config.toml
init = "uniform"
learning_rate = 0.00494
warmup_steps = 259
train_tokens = 118500000
Each number is 128 + 24 x the weight over its row's rms, rounded and kept within 0 to 255. Layers, rows and columns count from 0. Numbers have three digits each. The size before them is the row's rms in percent of the matrix's.

# layer 20 MLP up, 256x64, rms 0.191, rows 237-255, columns 0-63
094:130127148150149130121098103146131107075142109165129143135101114119114148131158126129115151137131135110105128122150141147110161152146103125195111112191090156131130146112132115172165126091184117
090:135130093174123179113084134147145142134080126139166120123159112139111167134114131120148136116141126115113120194131125154115179134130114117122066154129131085093099130120138141104110156142116132
105:098141128122106075151169110122164154156157094163102145106144105084121161135155124142118108123103077113099094143140109117135151139114148131137143111143130139109133133153091169147116181110143102
108:131129112143093111120108095098099135113118107155132154143170101151179113160142133135164145119075089170097134094122122126150146121135094111141132112126115092152162107107114094087156127159150127
094:121124135111100116212127130094127118138123133145138143094111126151147107134141142113070106157168105129146120163160147165135126122128179110138140133139157099114131154175155146135127130152172139
091:122159096149118129139142110074109128145132172141101150125100092056115136069141136155112120110114127134115151118133108141153167103142097097151130108149114095112161130128163123122140131094115098
119:131138115157155135106162126145114108154153127114162166118167118074112151106149129113108139167121095130133146094142149140134168192125109137149125107146104164123084150123104140146090105111123094
094:133182090126164106111092139129160133163121147144127145144134110109103157163183110138171145112118125158110148162155138131131160151122167111120134131102104106115147154190130116129144143136093141
094:123111176097111137150105131167136106165130122093151169109155145129159131120100163127111133098120120128130071113147135090125141100146151105149139092138107117129109107182104113117118109174171133
095:081129111116162171109113127181099118131099138102105134108138108175121113111108149103169117142124173103104105118084127135113104184134132131145123094080141123144102111134146154152115124116118109
101:091171084150166108113144119092125110127143104153132130119143140146094099096154173160177146154147121118138139172102132098161117136151101094150141103134151130156114113138098155128152159123147136
104:132117110162089160169165124120159138134132126155149170101138120110112107140097094119133117127131123135115157159093132103118121106088119142147105108073102112117079096149150106127159141100172102
109:105101157146102126148139103193127159174103125100133131148115114114120125126138134079114126131079155098147142150119130114141151131160121148136122097152081165107123120165156158103140135115143077
104:135109117151139165171134117161120103084141153114113134134124126123132128136094114143106093135151093129168112164172140126135119127074090119121094084124121113152119139161134089150118139062110124
095:060093091118138131122117120116166133158129148221129133166155088124151116115126150153124143133126145134119129118104153109126112128115130109128139107076132140128164127119111158117128121103165101
098:112173130118129107129139107146136122131096087150098137157130103091110098133130120141130095116150138120159147098123132116087174099126135122136099112120099091150154139145146166170185144119180154
097:101119134132135130106158131169110130159103112111137129134146088121152150118163118105173138080102147116116138138188138106141173090105145100112141104118132119139121150109095146079091147129153090
098:149154127148166144161112115151147092125102119127119137123095112095116128184122092139142106150133147146131142143104156141161186143148104111113154113177141088095148124133148092113084150151109124
105:106154180137110147148168112145128151151104177125121135103125123166102121116114160144152096148118087072127130136141126158073126159143122090129131114153131092083158103135145121146120141107138110
# layer 20 MLP down (transposed), 256x64, rms 0.164, rows 237-255, columns 0-63
096:089121094072098136120108135143116168132152099116168144137097124103112163192136112105143159133122117110133166107181137167130128096142119130158131121111118120149153115145103149142163138109132098
097:109116153146165122144126097152147152117146136119128157127110142147040138145134131117158156151133136139094149152146119137085153099107118114097127114119120097101135101091163118186124137131123088
100:139126121117156116127132104145121135148085147147153130128152135095098110104115113139141139105106117103097105161133115166134153178158145102111126166079152141120102120128107175136139139168055146
106:113124138138118119095123118144116171133090108107170131162096173165097136148146126131132095140151103126136093111140061130126150108160096099135148138169150144178138145106144153123165116122141133
097:129129103078088124143184133119129110126124118147135147145121117130134064145147093169133124163142103137169157143111138150153086153130130141122107068142105123136145115134114075125160151121127112
095:113155131166117122127150170122135148116162112111145135150142160132072136188127129132120090121144120128184097156121139158150170087112131134129123152167129156106152131132153106128119101169163123
114:124098056121148134144116127122149179147137091136128125105127168125179155104117123128134130146103164124153115155154131106167129137117156148144145131123109127109169085132084116091155159103133113
097:171100148145139107152091167093137139118128136122107114110103119119067142121138158105142168134138131096138128165106156118143117162106120136116130146161074122149111099160146100137117148099081160
094:094113119129162143156128129078114077115115153142149135160132098142150120129154094166128086103148096137149114106127155102139128117136126126141136135143141147101121058162142095153180101128126147
095:112136105124096165073147157111157128136079083111164107137152102117097188114094151108143124128105163155150129135110130147106120134124127119119127116109145143099162107109122142155151159110131172
100:128124142129112143176141110143091114144116134124145115156116134154127143143087071146107099128091135194117108140132197139087143130115142149103185138116140149135146152104135113122109138105106129
099:149136120121113115160099083125148136128070086148128105116125124138056140140134159181129146136118106149064138117128130150100134117112116104124156160114111115097114113153148078135133124112125119
108:136109141110119112137146106136112128150135132132124120124120155101112104129163150113144120105148124128156157125133133168130084125067099142145141154105118175119077106141209116133154173127090138
103:135094146125123136134149156118103101063143192138128121112098144121140150133180154099131134119117146117110136126127130104093112091149128093134132075117101175135169160123144101138129149106152116
097:134127122086144130094115140100123117101142159097130127087147151137104106125129145105143140154181103105102121085124083140116140157145140113143110170101142125112177144118092145091074149138129155
098:133083144133153121168160139116122127133098102125123122110119082127161065132094107126089161108097146169166163133109135132129111118155159098169121121115117114171133097140151140143130114166126115
094:110114142104129116096119133117157127128129153114115163113132157070110109166132113192124164137096149116115088114130148139164170114155089122126070110123135127101116153111151123137106152165139146
101:185115141122104119133088125114195103153126152148120129110108084128077154210123146114162139117145131150129122146114149154117135120130142115086129148110114151087114119138132154122132134111119133
099:132110110109086117136115163121128136157123117110147144133156129158115110149112104115091125184151126076131204152141118103103113143161123142114127123129138092139116094115122091091127081152110147